{
  "vocab_size": 1024,
  "norm": "rmsnorm",
  "norm_place": "out",
  "rope_base": 8760.0,
  "rope_fraction": 1.0,
  "qk_norm": true,
  "attn_scale": 0.125,
  "init_std_down": 0.00903,
  "beta2": 0.95,
  "weight_decay": 0.05,
  "final_lr_fraction": 0.0
}
Each number is 200 + 30 x the weight over its row's rms, rounded and kept within 0 to 999. Layers, rows and columns count from 0. The size before them is the row's rms in percent of the matrix's.

# layer 2 MLP gate, 640x160, rms 0.111, rows 77-91, columns 0-159
091,166,210,166,208,199,192,233,162,170,176,170,179,181,225,237,204,219,258,200,170,195,243,191,247,158,181,206,217,246,190,195,176,229,191,174,121,227,240,161,242,161,169,234,193,235,204,258,173,181,215,172,196,230,132,215,252,147,198,202,174,151,174,176,191,170,232,244,196,184,210,171,188,213,200,241,203,185,203,183,189,186,161,193,176,212,183,142,206,200,146,168,233,204,212,225,226,209,171,191,169,222,212,201,228,204,201,215,199,256,216,199,249,188,175,197,174,182,173,194,225,241,159,189,202,215,217,154,139,180,172,178,227,179,183,122,189,227,186,240,122,227,208,215,229,152,174,205,176,168,228,176,173,184,251,252,181,215,158,217,253
104,209,207,145,130,216,176,167,204,179,216,181,235,207,167,157,184,188,203,170,218,189,239,220,222,136,125,231,217,144,195,253,228,214,210,193,188,188,216,199,251,233,207,198,216,235,184,176,279,185,206,148,178,198,159,224,167,173,206,153,205,185,191,222,210,223,208,191,164,262,201,225,163,199,238,181,256,209,207,190,210,229,198,143,186,167,200,150,189,253,205,197,200,198,177,248,237,181,203,234,178,225,197,191,187,184,209,181,184,177,161,182,242,157,194,218,197,244,292,174,193,205,187,180,157,202,280,174,272,180,228,231,185,230,159,234,210,183,187,172,212,180,194,165,214,145,204,169,166,189,186,190,222,211,186,222,191,241,182,184,209
103,202,225,221,142,226,210,210,212,216,201,204,132,202,244,252,200,227,184,252,147,170,194,165,188,207,154,207,190,161,187,203,186,168,127,199,259,158,224,247,226,229,210,218,152,180,164,217,181,206,224,174,174,186,203,251,192,199,226,156,176,191,225,196,249,230,203,197,182,179,211,233,213,133,183,215,212,205,138,208,206,178,169,197,178,169,213,224,264,193,241,204,191,165,207,221,224,237,243,201,184,187,150,226,210,145,201,204,246,177,197,164,167,174,163,156,196,158,205,213,221,177,204,190,187,198,233,252,201,219,190,167,220,226,220,191,212,179,185,238,231,194,163,168,234,184,244,239,191,150,169,220,250,168,151,219,127,158,237,227,214
104,185,180,209,192,201,203,205,204,195,173,153,110,181,255,229,229,208,187,184,254,195,192,184,236,172,151,184,236,175,199,168,167,158,155,266,195,254,226,189,166,177,196,208,203,206,199,181,203,184,270,193,189,218,137,222,209,178,251,188,238,207,159,186,213,220,198,236,127,195,183,182,243,183,203,172,214,152,151,172,228,234,166,232,205,193,190,253,186,217,197,198,206,160,181,229,174,183,227,166,191,247,205,198,208,284,220,192,206,196,207,165,218,168,190,241,204,172,170,157,183,221,150,158,218,191,258,217,259,199,201,150,166,212,216,138,236,207,217,187,206,235,189,243,199,175,245,214,209,213,188,204,190,212,259,211,203,175,200,183,249
108,224,208,250,229,164,211,216,237,182,207,209,222,165,207,236,189,175,212,194,181,299,142,209,159,217,196,213,229,196,197,194,231,198,139,218,186,189,246,206,230,139,164,169,203,201,207,215,235,182,209,228,240,227,157,193,192,222,185,219,228,199,177,185,185,194,209,194,183,233,182,154,206,229,204,240,173,168,196,182,239,204,174,261,191,181,153,247,200,158,181,241,186,247,229,227,191,226,156,210,175,185,174,149,203,200,175,240,155,166,135,188,212,202,230,193,188,180,247,188,185,263,185,199,211,199,148,208,217,149,225,213,212,221,167,218,226,204,249,199,192,186,212,182,214,176,254,212,138,197,201,183,201,256,273,160,267,191,241,177,244
109,201,219,202,252,189,255,226,192,258,217,214,218,206,156,225,203,193,244,128,181,219,155,147,216,247,222,220,181,173,240,221,145,188,167,213,190,147,216,174,183,139,195,194,190,193,178,239,191,251,236,198,156,190,233,175,182,253,176,199,209,208,208,222,220,244,212,163,187,230,192,220,177,231,203,225,181,220,158,136,189,197,233,193,217,201,213,190,243,207,179,212,152,210,202,214,184,147,206,233,211,187,209,228,212,217,231,180,215,137,237,177,169,283,173,128,171,177,206,187,186,198,173,252,251,196,200,215,205,210,255,180,188,224,232,167,228,179,182,193,155,197,208,189,204,231,218,204,170,202,255,247,202,220,129,211,139,213,212,234,208
096,177,257,176,166,248,191,187,204,167,219,205,150,222,140,230,178,226,266,181,170,212,175,201,204,208,185,206,199,223,234,170,223,173,199,174,170,212,214,189,199,238,229,211,233,239,196,251,172,136,178,239,235,153,198,220,197,244,240,232,198,203,280,152,185,161,211,215,149,191,195,235,179,168,205,220,184,173,222,181,221,192,212,189,232,203,198,220,152,190,170,194,238,270,239,220,148,123,151,200,187,192,214,219,205,170,195,155,168,226,197,215,226,204,237,200,208,182,226,171,196,256,266,204,297,169,256,190,176,159,197,199,204,208,177,183,214,231,200,166,202,220,218,214,196,193,220,199,180,180,158,194,221,227,218,153,180,172,185,234,197
096,208,203,181,187,177,191,259,172,206,169,196,154,126,217,192,213,260,232,255,176,193,175,192,228,177,229,211,240,162,235,205,182,141,195,262,225,207,212,179,192,211,201,227,204,211,206,196,203,201,229,200,173,218,180,219,202,215,233,181,177,183,208,157,185,225,231,203,216,249,199,219,200,199,148,241,198,174,183,239,193,140,139,204,165,142,221,233,132,189,173,185,185,186,230,201,173,200,185,238,147,154,211,167,209,200,158,207,248,169,220,182,246,202,224,194,179,205,254,234,192,207,260,243,181,228,202,237,251,192,204,204,217,205,167,187,168,163,245,246,209,260,152,230,216,184,267,176,191,185,195,203,199,265,165,199,204,218,243,185,257
097,186,159,142,242,145,179,223,235,182,210,164,252,176,205,166,191,145,181,210,233,205,182,197,168,180,240,133,177,156,207,207,243,182,200,220,191,208,203,228,190,175,238,269,232,160,168,178,204,259,233,191,213,235,230,195,227,241,180,174,216,226,155,226,157,202,186,218,199,200,166,229,173,170,220,245,217,200,211,163,223,192,228,171,209,212,179,226,257,168,218,216,207,195,143,243,224,226,191,180,204,172,218,177,199,182,172,135,207,196,242,216,220,157,192,212,215,203,286,166,188,213,189,216,156,246,184,198,205,143,256,231,146,211,160,185,246,221,161,216,163,170,246,209,232,218,230,199,163,212,198,139,186,232,192,189,204,191,188,196,231
097,188,283,184,209,249,226,194,181,198,222,203,197,191,147,229,206,209,164,192,180,180,131,147,208,187,212,164,150,217,237,188,173,217,171,202,227,199,147,142,220,225,157,212,194,192,190,233,204,200,194,185,218,216,230,241,234,182,225,160,205,188,146,237,217,223,216,200,208,242,231,221,203,184,209,242,233,189,188,179,206,97,156,221,189,194,207,248,143,181,220,237,177,188,177,215,199,207,185,186,238,163,188,197,193,195,161,219,134,204,166,229,196,194,219,191,202,256,159,201,228,216,210,215,149,173,187,185,196,167,173,220,190,169,203,242,188,253,199,217,139,173,210,174,205,228,236,253,201,185,205,139,210,163,269,196,234,235,147,238,221
090,295,248,236,189,180,180,279,146,208,177,224,228,166,161,203,205,236,180,196,263,211,212,185,181,203,237,197,174,201,212,199,223,223,210,230,152,257,222,180,243,237,212,173,181,211,192,203,145,212,200,166,203,291,189,162,223,206,179,239,175,206,171,215,214,200,197,191,212,203,177,272,188,225,185,198,214,213,211,207,199,204,196,231,212,162,194,189,207,220,209,170,181,222,192,218,222,191,171,225,244,184,210,268,186,195,190,219,186,232,221,137,150,257,201,171,155,218,135,209,208,164,229,169,244,144,222,230,211,187,194,234,227,197,190,193,203,225,187,194,221,223,187,220,254,253,176,235,155,202,193,168,207,158,182,237,173,210,202,241,139
091,168,163,222,244,171,214,141,164,188,211,179,157,247,197,173,205,231,167,196,205,222,228,113,218,158,169,221,215,204,166,205,157,186,173,205,155,210,212,200,208,200,204,211,183,235,228,193,131,212,265,236,158,241,231,170,267,161,219,257,198,245,162,234,184,191,183,210,198,230,195,174,216,251,275,147,214,165,171,221,217,175,238,253,170,198,130,161,235,185,205,206,220,189,184,182,191,216,225,146,186,203,149,222,157,214,211,176,220,243,202,223,175,200,224,196,247,198,185,181,140,228,222,185,191,166,175,154,229,213,219,238,182,217,188,249,197,229,200,200,213,171,194,189,170,198,190,214,160,225,220,194,175,205,201,181,202,188,148,167,194
099,140,219,256,233,264,238,191,219,240,181,183,216,169,167,198,209,206,195,231,241,267,145,206,162,218,196,204,251,226,216,235,203,176,207,174,203,170,203,188,195,225,122,172,150,204,194,195,236,249,181,180,215,166,232,184,200,257,192,187,124,216,148,200,199,207,217,186,181,195,172,189,154,195,203,151,256,257,177,208,250,159,226,208,163,240,214,220,197,171,162,176,182,219,170,160,218,222,210,177,202,202,205,196,217,172,170,173,229,141,211,194,153,213,142,155,237,158,194,225,213,219,203,177,156,173,145,196,169,216,177,198,223,204,201,202,227,203,207,223,125,222,204,220,187,259,174,209,168,205,195,189,157,231,229,179,220,217,235,210,189
101,205,202,180,161,191,214,210,191,203,266,192,152,206,241,202,184,183,230,226,243,221,150,222,212,152,138,204,217,225,173,195,260,216,181,222,175,140,174,183,204,119,208,162,215,211,158,184,210,201,219,209,214,200,153,208,148,211,226,183,183,247,194,246,190,219,204,193,179,149,207,206,199,187,205,226,219,160,238,162,192,243,226,224,224,259,244,194,213,205,230,202,169,198,199,197,192,217,253,209,185,168,195,188,276,180,190,167,190,252,226,228,241,204,209,214,201,193,194,244,223,217,208,237,164,252,223,219,206,262,158,133,247,184,226,172,185,208,280,219,203,194,168,231,197,149,181,138,222,191,233,185,156,190,197,222,162,222,183,192,164
095,174,159,246,197,180,134,219,200,253,223,220,183,175,163,242,196,201,202,146,188,223,195,151,217,213,173,174,200,262,164,213,217,245,222,198,174,179,171,216,213,165,167,243,171,219,186,218,261,212,270,218,221,238,193,189,232,198,182,205,192,226,145,215,248,169,184,209,231,194,196,160,219,197,218,210,200,200,231,185,183,160,254,155,199,164,173,174,187,220,199,214,244,199,250,229,150,186,169,178,215,205,229,223,222,190,191,168,220,185,164,222,167,262,244,203,165,209,176,189,182,232,221,234,224,197,232,202,172,252,229,169,219,219,188,209,238,165,257,237,201,139,178,197,232,213,194,204,211,236,178,191,173,223,201,222,114,202,269,245,156
# layer 2 MLP up, 640x160, rms 0.108, rows 77-91, columns 0-159
101,207,237,186,209,195,225,220,256,233,203,221,233,273,244,183,156,163,162,214,185,225,146,207,194,217,226,220,197,200,159,186,249,182,211,242,221,182,174,221,151,218,231,173,171,172,147,185,213,167,173,200,183,189,221,211,157,230,188,171,207,186,223,199,229,222,176,219,226,208,182,227,220,209,206,165,191,191,181,228,208,199,247,251,219,228,232,224,188,234,142,242,169,243,215,154,189,152,204,140,169,202,174,249,189,202,196,197,183,179,240,102,193,159,216,199,186,197,231,171,177,201,225,205,220,187,211,270,175,196,194,165,246,184,236,197,227,191,193,188,260,212,169,203,102,241,247,202,206,181,197,176,244,232,227,182,202,210,210,257,182
105,244,125,187,219,235,189,201,285,183,166,255,230,175,189,181,192,174,205,188,156,165,164,251,199,183,220,212,181,219,155,224,184,179,236,189,214,189,232,169,209,212,187,201,221,229,172,176,228,200,213,205,217,132,188,195,224,172,195,151,175,201,234,265,221,220,206,184,220,205,223,211,188,198,200,172,212,145,209,215,219,191,233,165,244,246,124,147,203,264,234,197,243,152,178,238,203,242,177,212,190,200,156,190,198,184,199,208,216,240,203,161,240,197,171,188,263,158,170,237,210,211,165,201,212,218,227,212,252,139,165,180,191,158,223,171,197,146,193,188,146,225,169,225,233,199,183,168,155,215,177,232,225,230,177,194,166,221,215,223,185
100,149,146,257,275,174,202,258,225,228,189,191,201,204,242,149,204,211,170,258,194,184,192,186,217,121,230,221,236,221,243,146,174,194,197,230,208,208,173,215,204,146,128,196,174,234,178,222,205,218,231,191,261,224,215,179,220,208,186,221,229,242,162,204,204,223,215,241,165,199,231,136,174,233,206,169,172,181,198,173,226,201,159,181,157,232,185,220,187,217,160,215,194,157,191,212,227,225,160,198,209,154,223,220,175,228,215,193,231,184,226,186,190,261,160,201,202,172,197,231,172,217,168,207,151,188,239,231,250,193,214,169,240,148,204,221,201,185,193,213,249,179,167,227,250,185,190,134,210,229,172,236,187,226,221,187,206,213,215,219,224
104,206,215,149,185,196,138,200,207,177,233,189,230,186,177,248,131,170,223,239,154,184,208,228,161,200,216,257,188,192,216,214,193,176,193,207,201,194,189,245,225,204,184,164,160,188,217,238,154,234,197,227,251,222,184,208,210,202,203,155,187,175,257,213,159,185,218,210,170,157,213,266,164,221,194,219,214,216,212,244,198,197,123,175,206,206,200,171,186,202,187,190,221,215,223,154,166,246,175,205,183,193,238,193,171,192,241,244,138,202,212,173,192,201,152,178,161,223,248,197,208,214,254,216,239,245,177,160,171,259,233,242,175,218,152,204,170,218,187,190,143,181,182,179,166,219,181,164,186,233,176,175,159,221,156,133,230,251,204,230,218
109,230,244,191,231,145,195,213,219,187,220,228,239,220,174,203,179,184,178,228,200,231,219,215,195,235,236,205,198,135,218,175,174,219,182,212,207,252,163,216,185,216,200,185,264,203,193,235,207,132,172,158,184,218,133,143,240,221,179,228,189,139,206,241,141,221,211,246,225,178,176,209,198,177,175,157,218,181,224,184,230,152,189,226,235,171,204,166,188,133,222,259,168,199,180,241,201,222,112,220,223,210,188,242,201,178,280,226,189,189,222,212,195,236,208,184,151,234,179,194,155,200,187,190,232,132,200,190,219,193,171,197,200,256,226,196,174,207,157,215,223,181,216,233,168,166,160,179,226,194,203,238,226,219,192,222,230,196,225,219,177
105,142,161,179,141,174,186,238,198,137,208,272,173,210,209,189,159,199,194,183,193,236,240,157,233,190,172,241,214,212,233,247,217,197,171,201,191,202,194,261,190,206,215,205,213,205,157,211,280,193,216,138,217,198,167,189,226,167,170,196,205,184,178,173,209,189,196,180,163,140,142,205,201,179,188,193,201,220,210,204,173,175,178,182,238,152,191,213,178,167,203,226,237,213,218,165,157,215,173,198,225,194,265,204,233,191,220,212,162,198,208,216,252,234,151,217,221,177,237,221,145,192,228,224,233,200,220,244,170,228,216,258,269,193,184,222,249,170,215,212,203,240,224,168,221,203,248,220,253,188,191,187,255,174,260,235,206,191,164,193,183
103,182,194,188,195,193,211,190,212,170,214,211,172,203,170,211,185,178,166,158,159,177,153,156,219,207,200,244,244,210,167,158,239,230,177,206,238,157,200,175,143,215,206,181,226,228,187,205,179,161,222,184,257,227,199,194,210,216,262,164,163,220,172,189,107,204,202,274,226,216,235,221,212,246,201,175,143,230,191,192,189,212,210,224,254,241,191,228,186,157,188,219,207,239,204,262,188,243,177,245,240,241,235,187,229,228,190,184,207,190,170,227,197,208,203,247,165,169,156,146,233,240,219,199,194,189,230,162,154,245,181,228,178,156,197,145,184,221,222,208,213,246,187,212,231,237,200,186,183,220,208,173,247,199,183,175,149,241,194,242,166
095,182,214,200,193,196,197,168,214,221,165,178,233,248,182,193,226,258,159,213,131,168,191,216,209,191,227,159,204,185,199,205,232,237,167,210,162,208,211,202,211,226,182,175,221,168,126,241,238,164,190,198,185,182,192,166,177,235,215,277,204,243,223,243,201,207,205,177,220,263,224,216,205,244,175,190,233,203,185,157,192,143,224,179,194,210,132,238,241,175,192,187,195,240,180,219,208,207,230,234,157,203,178,215,245,205,227,176,215,144,200,203,154,213,187,152,164,133,232,163,170,200,196,202,208,173,231,144,271,153,202,222,229,139,212,144,232,170,202,190,192,207,175,183,240,194,230,160,200,174,204,225,172,207,157,221,195,190,229,170,151
093,190,219,235,176,224,189,182,205,202,266,197,205,195,200,246,211,181,205,190,198,216,185,179,271,223,179,196,222,229,193,210,208,204,147,271,200,238,134,227,190,211,215,205,207,238,155,236,193,158,239,251,174,185,129,181,227,219,156,177,203,229,236,164,182,220,138,187,168,166,205,180,194,195,165,179,152,155,179,226,212,192,234,239,225,217,194,230,147,161,154,171,216,183,151,250,217,189,196,161,164,203,197,177,206,188,162,160,184,190,188,166,224,219,198,215,264,196,214,209,192,198,189,248,201,286,173,222,123,221,209,224,154,210,242,181,202,221,181,192,166,166,180,166,216,142,231,180,206,191,172,221,174,202,249,228,237,213,180,228,205
099,214,247,192,256,240,186,214,172,216,184,212,152,201,199,202,236,230,224,214,194,244,178,162,253,205,179,144,213,185,199,197,175,193,179,252,191,189,217,275,194,173,207,236,171,233,191,146,164,219,193,184,219,279,167,232,178,277,214,256,188,269,211,148,154,195,238,172,162,216,201,139,200,192,227,180,194,165,206,237,203,201,178,203,209,200,183,244,176,188,190,150,163,198,216,220,164,208,243,230,218,236,203,203,219,186,232,176,185,176,201,194,176,210,182,188,216,149,204,175,168,172,186,209,213,232,185,172,238,238,198,137,198,163,186,218,208,171,237,240,188,128,184,176,174,160,174,170,197,233,253,206,222,209,224,182,196,258,177,249,210
085,212,239,229,154,221,181,186,198,239,156,237,211,155,175,230,168,193,172,176,216,171,173,218,234,172,225,145,248,205,210,190,170,152,199,185,207,212,215,194,145,244,195,225,202,220,189,213,249,174,235,222,227,261,219,202,196,205,213,305,188,181,217,134,242,177,179,230,196,190,209,170,210,221,206,236,163,257,191,261,210,174,202,220,277,255,163,157,221,167,239,194,222,188,234,208,180,185,201,206,237,181,189,157,226,160,193,174,163,151,186,207,185,230,166,223,165,236,183,221,208,197,215,168,195,145,212,207,174,219,175,222,163,214,215,209,206,210,219,194,183,151,195,264,182,230,187,177,193,217,212,217,161,189,213,180,195,186,270,264,186
089,195,197,182,181,193,207,256,165,225,200,150,207,123,170,208,208,170,196,229,200,199,188,214,220,162,248,195,180,230,204,211,121,109,258,216,201,232,202,175,194,212,202,172,163,189,210,178,199,209,218,172,208,210,163,193,156,231,215,176,177,224,157,217,186,189,189,230,223,137,189,238,249,194,166,226,208,210,180,265,190,192,178,173,188,174,215,193,202,197,242,260,144,221,189,206,163,183,234,239,222,158,187,159,186,174,168,268,105,212,233,218,188,210,202,210,201,277,182,200,206,244,201,228,171,219,185,205,206,216,190,182,195,201,224,191,196,238,203,248,216,188,157,221,160,182,168,164,183,272,197,159,207,168,162,185,193,204,170,208,228
101,169,199,181,173,228,232,213,184,213,249,229,213,175,204,193,198,221,186,158,188,211,141,218,169,199,170,152,194,229,144,194,249,263,203,212,242,176,207,203,208,248,247,233,176,173,200,199,175,221,163,191,196,258,265,203,193,190,162,200,201,172,182,209,258,196,195,165,175,182,236,180,228,188,232,213,158,196,208,185,236,221,203,246,158,213,209,275,193,254,235,291,171,213,183,170,252,197,138,246,200,168,173,200,229,253,237,193,196,182,192,146,185,186,202,188,179,161,193,261,161,137,203,196,186,218,251,179,167,192,221,180,169,199,258,183,212,208,212,227,209,199,216,189,215,221,202,143,151,164,157,228,208,223,198,179,217,210,204,177,194
102,169,224,225,210,174,145,210,218,284,201,149,189,179,184,196,193,219,185,216,172,198,258,194,168,193,218,152,198,196,199,207,269,170,192,186,197,224,174,227,241,226,198,193,217,169,209,185,239,196,198,207,207,213,213,255,211,166,144,242,234,200,240,155,247,259,205,204,192,188,199,209,214,211,245,172,210,181,209,200,209,207,145,213,220,226,255,243,215,212,239,172,162,183,227,160,226,171,179,167,193,153,182,202,170,313,203,205,196,270,168,218,205,211,176,237,183,175,202,246,234,214,258,180,197,189,231,196,222,188,242,215,206,222,202,193,252,177,155,237,216,203,186,212,225,204,234,244,151,188,227,153,181,156,141,240,181,206,217,203,213
094,216,179,217,161,184,273,181,183,166,194,211,214,203,245,167,240,208,202,199,187,211,191,204,200,194,240,206,145,147,170,175,202,238,213,157,207,276,206,180,214,237,191,263,179,197,174,203,244,166,194,186,171,195,201,209,218,153,204,207,162,232,171,192,193,162,161,231,180,198,132,210,197,195,191,185,174,249,225,248,193,204,180,192,239,210,161,194,183,231,220,200,240,254,225,210,175,214,191,267,243,180,257,167,150,217,215,208,162,224,209,179,142,224,234,196,223,235,181,158,144,209,194,225,202,246,209,170,251,209,237,186,174,216,205,216,184,185,198,239,210,225,262,227,190,207,219,201,181,287,188,141,206,225,278,209,217,230,186,216,201
# layer 2 MLP down (transposed), 640x160, rms 0.0979, rows 77-90, columns 0-159
103,203,220,149,167,197,139,240,211,221,167,164,169,220,261,242,201,205,165,219,196,216,171,195,194,141,165,241,202,233,197,185,213,204,179,187,202,246,211,230,159,180,227,218,169,150,205,243,202,138,183,196,196,206,201,193,230,263,198,227,198,158,193,189,248,225,208,226,190,215,211,189,197,234,257,179,204,226,225,210,177,187,230,244,235,224,203,204,195,206,130,192,232,203,228,170,219,199,175,192,170,183,140,230,181,165,188,220,222,184,235,163,261,165,198,198,204,153,242,184,204,244,215,196,155,226,199,214,170,132,227,202,228,244,216,172,231,228,153,207,231,238,182,227,79,167,180,222,213,195,229,189,160,178,187,173,191,221,202,236,203
106,242,202,134,129,207,208,234,191,177,258,222,227,198,223,139,195,178,232,248,232,254,193,183,190,149,238,196,216,240,189,195,161,204,205,188,133,203,197,213,185,228,206,245,201,225,150,203,190,201,174,258,204,155,264,223,237,205,184,218,218,223,215,182,196,194,176,251,186,163,148,229,208,254,123,186,170,207,189,200,151,212,178,217,186,207,199,177,164,182,242,146,179,185,245,166,158,231,211,195,198,215,218,200,205,227,207,213,250,194,233,184,232,197,225,170,203,182,205,204,191,171,156,148,207,189,192,188,213,155,212,182,178,194,250,158,151,165,242,231,183,164,215,209,232,220,199,211,158,160,194,240,215,263,186,178,173,212,211,179,251
101,200,215,179,234,204,188,170,152,248,199,207,233,181,181,152,207,210,169,166,256,216,172,233,201,248,190,155,240,236,143,204,176,214,228,197,181,196,147,190,202,239,181,150,202,199,205,191,215,157,240,239,213,221,198,179,228,200,178,205,162,236,205,200,109,197,165,163,180,204,213,145,197,206,186,227,162,147,204,223,184,175,168,253,205,193,204,222,191,182,181,231,213,275,225,154,217,174,201,153,235,191,221,188,177,216,206,245,238,217,251,153,208,206,199,222,198,157,192,146,184,208,201,242,226,162,200,181,173,175,252,244,161,233,180,209,183,282,217,204,233,209,143,202,181,166,164,182,170,224,202,177,148,189,240,176,204,250,214,183,189
098,184,166,238,250,230,247,210,199,205,244,156,194,229,202,223,166,169,134,167,224,170,226,199,256,256,213,181,181,233,223,200,193,215,250,258,213,162,236,178,249,265,236,193,167,228,158,188,240,175,220,180,200,159,252,223,193,227,188,167,179,187,194,193,221,194,172,157,221,177,141,161,167,207,181,227,187,165,243,172,207,164,250,182,183,201,172,205,166,176,223,236,212,178,179,207,217,199,248,240,274,198,155,186,162,224,208,184,182,201,189,226,213,206,174,244,158,191,234,232,200,191,170,192,192,185,241,183,188,174,253,169,213,217,232,200,223,198,174,170,169,209,230,178,242,116,166,169,175,211,196,165,176,197,189,251,184,181,175,171,200
109,233,233,208,192,145,201,208,243,180,234,139,274,207,163,203,191,206,233,259,173,219,256,259,217,227,195,206,179,200,234,197,197,171,220,216,158,201,243,127,238,206,171,233,243,162,208,203,186,228,169,148,194,159,207,149,156,220,240,196,155,140,161,206,160,185,256,183,249,209,162,147,163,197,212,184,187,168,196,119,182,185,221,199,226,181,168,205,164,206,226,197,218,208,201,228,218,188,205,212,161,212,182,281,192,180,216,185,208,211,244,182,192,181,182,213,161,206,188,210,223,228,176,256,211,184,193,199,209,183,224,204,194,164,167,202,239,226,160,231,173,243,162,164,251,166,211,222,148,206,185,204,194,174,182,201,176,173,205,215,206
105,190,221,143,205,198,213,168,151,186,175,209,199,195,224,185,170,286,195,212,139,214,214,231,192,204,180,192,246,214,187,203,217,192,186,213,178,179,219,223,200,213,242,267,229,209,137,143,220,150,200,171,201,201,144,171,151,171,145,161,209,213,268,193,159,180,227,177,212,217,235,206,223,203,232,212,177,171,219,194,231,199,213,209,196,200,187,212,200,177,233,201,214,180,218,252,189,165,245,184,147,209,228,216,225,192,197,180,213,266,201,180,226,182,185,211,221,189,155,232,246,213,191,267,240,186,194,180,189,228,137,214,203,183,200,197,148,272,229,206,235,184,223,160,222,235,224,123,175,162,230,218,165,218,269,164,205,198,182,217,190
104,188,196,188,272,240,155,157,193,203,209,194,221,192,253,160,241,202,158,214,198,150,183,179,166,220,153,194,196,156,167,220,213,176,201,222,255,214,169,153,154,231,217,156,197,151,185,255,219,159,202,206,176,238,196,196,217,183,179,173,208,201,205,183,208,179,193,176,260,245,193,181,207,227,158,191,148,158,130,199,228,208,126,204,158,190,202,224,214,247,221,246,204,178,202,233,208,250,191,190,213,173,177,115,189,180,205,182,180,230,214,200,227,221,204,202,225,209,162,184,213,219,204,179,193,169,180,181,172,189,217,237,190,265,138,221,196,232,201,211,172,184,129,255,233,162,169,193,218,203,230,201,188,233,236,151,216,206,192,240,166
101,177,164,206,196,196,146,185,243,195,200,190,196,133,193,216,243,187,242,257,233,204,202,183,177,196,185,215,265,217,189,198,190,196,251,191,167,205,197,189,178,170,154,168,159,227,263,216,172,239,212,205,206,167,144,172,241,179,184,213,128,180,211,218,206,299,144,170,175,224,177,208,189,177,214,136,249,187,161,220,197,247,217,198,190,179,211,204,205,169,248,212,228,180,186,214,172,205,179,188,197,207,188,153,198,177,244,248,215,200,232,201,209,221,196,218,233,240,215,282,205,189,178,152,251,196,151,182,193,252,203,158,220,174,169,162,180,157,189,224,261,183,145,201,161,218,225,190,214,205,202,194,215,180,193,178,177,212,172,184,235
098,146,167,182,140,193,169,189,174,206,168,204,209,210,150,192,239,253,203,194,176,166,250,122,186,158,202,206,194,209,173,194,210,221,227,219,218,195,211,179,151,236,202,197,226,142,220,181,266,210,169,210,222,182,209,179,195,258,204,231,181,179,245,238,267,178,191,180,175,194,180,206,193,200,102,194,193,197,153,240,165,163,176,259,180,218,204,189,187,226,227,207,200,200,181,171,247,215,225,193,218,181,214,165,192,275,193,230,221,197,194,233,227,267,177,240,137,205,205,214,227,214,178,167,208,177,159,188,244,220,227,219,181,198,171,208,190,246,215,216,250,205,198,176,169,209,207,220,193,247,223,182,244,188,225,210,163,156,246,244,176
100,204,159,149,256,237,201,227,193,177,181,194,197,218,193,225,185,185,164,215,186,187,173,199,136,228,222,177,226,204,194,187,200,259,191,232,158,154,224,160,206,213,240,222,217,166,186,226,232,232,149,204,215,207,219,145,195,184,179,234,238,116,217,191,215,244,156,204,230,224,211,244,158,174,226,167,185,218,214,181,185,194,235,186,178,215,175,169,181,216,192,220,207,173,229,134,183,172,192,180,240,175,218,175,161,227,225,223,219,189,221,160,157,194,221,169,175,150,225,221,212,188,234,278,183,155,141,165,161,190,194,220,235,180,178,203,201,221,202,193,260,196,219,215,196,152,197,135,175,213,271,192,222,168,252,190,169,169,257,182,179
089,189,161,208,165,253,232,188,279,194,228,166,213,199,240,176,194,215,212,266,175,275,169,163,153,205,224,203,170,230,199,213,173,200,212,188,216,215,103,209,183,237,213,194,205,215,205,189,178,182,189,180,159,158,207,198,247,164,209,140,234,241,151,259,164,184,192,204,151,248,214,209,266,174,194,204,204,163,200,166,204,171,214,198,138,211,257,237,202,245,174,162,200,172,214,162,189,161,226,172,200,184,198,195,199,220,223,262,239,205,230,230,182,222,198,208,223,146,190,177,161,198,140,228,197,226,156,226,225,203,188,189,224,186,227,244,240,191,163,168,159,224,209,173,215,198,211,192,216,199,182,189,210,184,218,202,230,217,198,191,264
096,166,202,221,249,169,235,129,222,209,225,173,128,204,198,173,244,228,201,188,211,253,190,160,188,236,185,232,265,249,192,198,173,208,134,246,206,211,221,219,167,182,258,202,195,201,217,237,145,235,267,215,179,188,197,156,195,204,198,204,280,209,226,153,209,199,167,240,202,231,189,216,207,244,223,210,192,183,211,155,218,218,176,258,219,208,213,180,179,181,237,190,238,160,199,184,196,195,171,185,211,203,179,181,158,193,198,164,229,194,261,174,185,188,234,155,218,180,252,221,240,177,211,205,162,191,216,206,236,181,191,232,215,152,213,212,227,121,177,185,205,182,239,207,215,189,152,200,143,237,173,224,182,180,205,220,197,250,185,179,157
102,222,204,173,217,222,185,169,185,225,171,189,228,152,233,152,203,207,211,219,168,204,148,188,212,178,197,225,242,209,176,204,150,205,204,224,190,224,231,178,200,166,200,226,189,258,239,221,190,159,266,237,193,239,220,211,133,194,225,185,191,216,197,187,143,281,232,189,185,197,254,229,193,156,176,213,246,187,268,174,170,222,188,220,175,163,279,228,164,165,152,181,193,239,197,171,170,204,193,229,310,228,206,223,191,208,191,150,176,132,200,215,192,179,228,203,181,237,219,193,239,235,205,179,187,153,150,223,254,211,201,205,214,199,174,203,204,191,166,185,205,139,153,189,180,186,204,169,203,174,204,202,218,182,209,171,199,203,181,236,181
103,204,232,176,215,163,139,171,229,298,260,230,197,188,221,190,212,213,219,270,214,204,199,215,210,210,197,202,186,232,152,196,173,204,195,168,179,207,222,182,213,158,190,216,195,224,156,268,208,233,173,173,190,225,206,235,143,240,154,239,197,255,213,128,237,221,222,260,175,162,207,191,221,179,227,177,220,162,168,184,148,166,184,244,204,190,265,174,196,151,203,200,176,188,207,185,177,238,171,244,172,153,206,228,207,234,209,208,226,209,223,197,177,248,210,163,176,234,187,188,219,233,201,151,258,132,198,236,221,168,213,215,205,215,237,172,188,162,190,184,191,182,223,157,242,162,198,184,203,211,219,229,189,199,182,223,208,213,252,187,194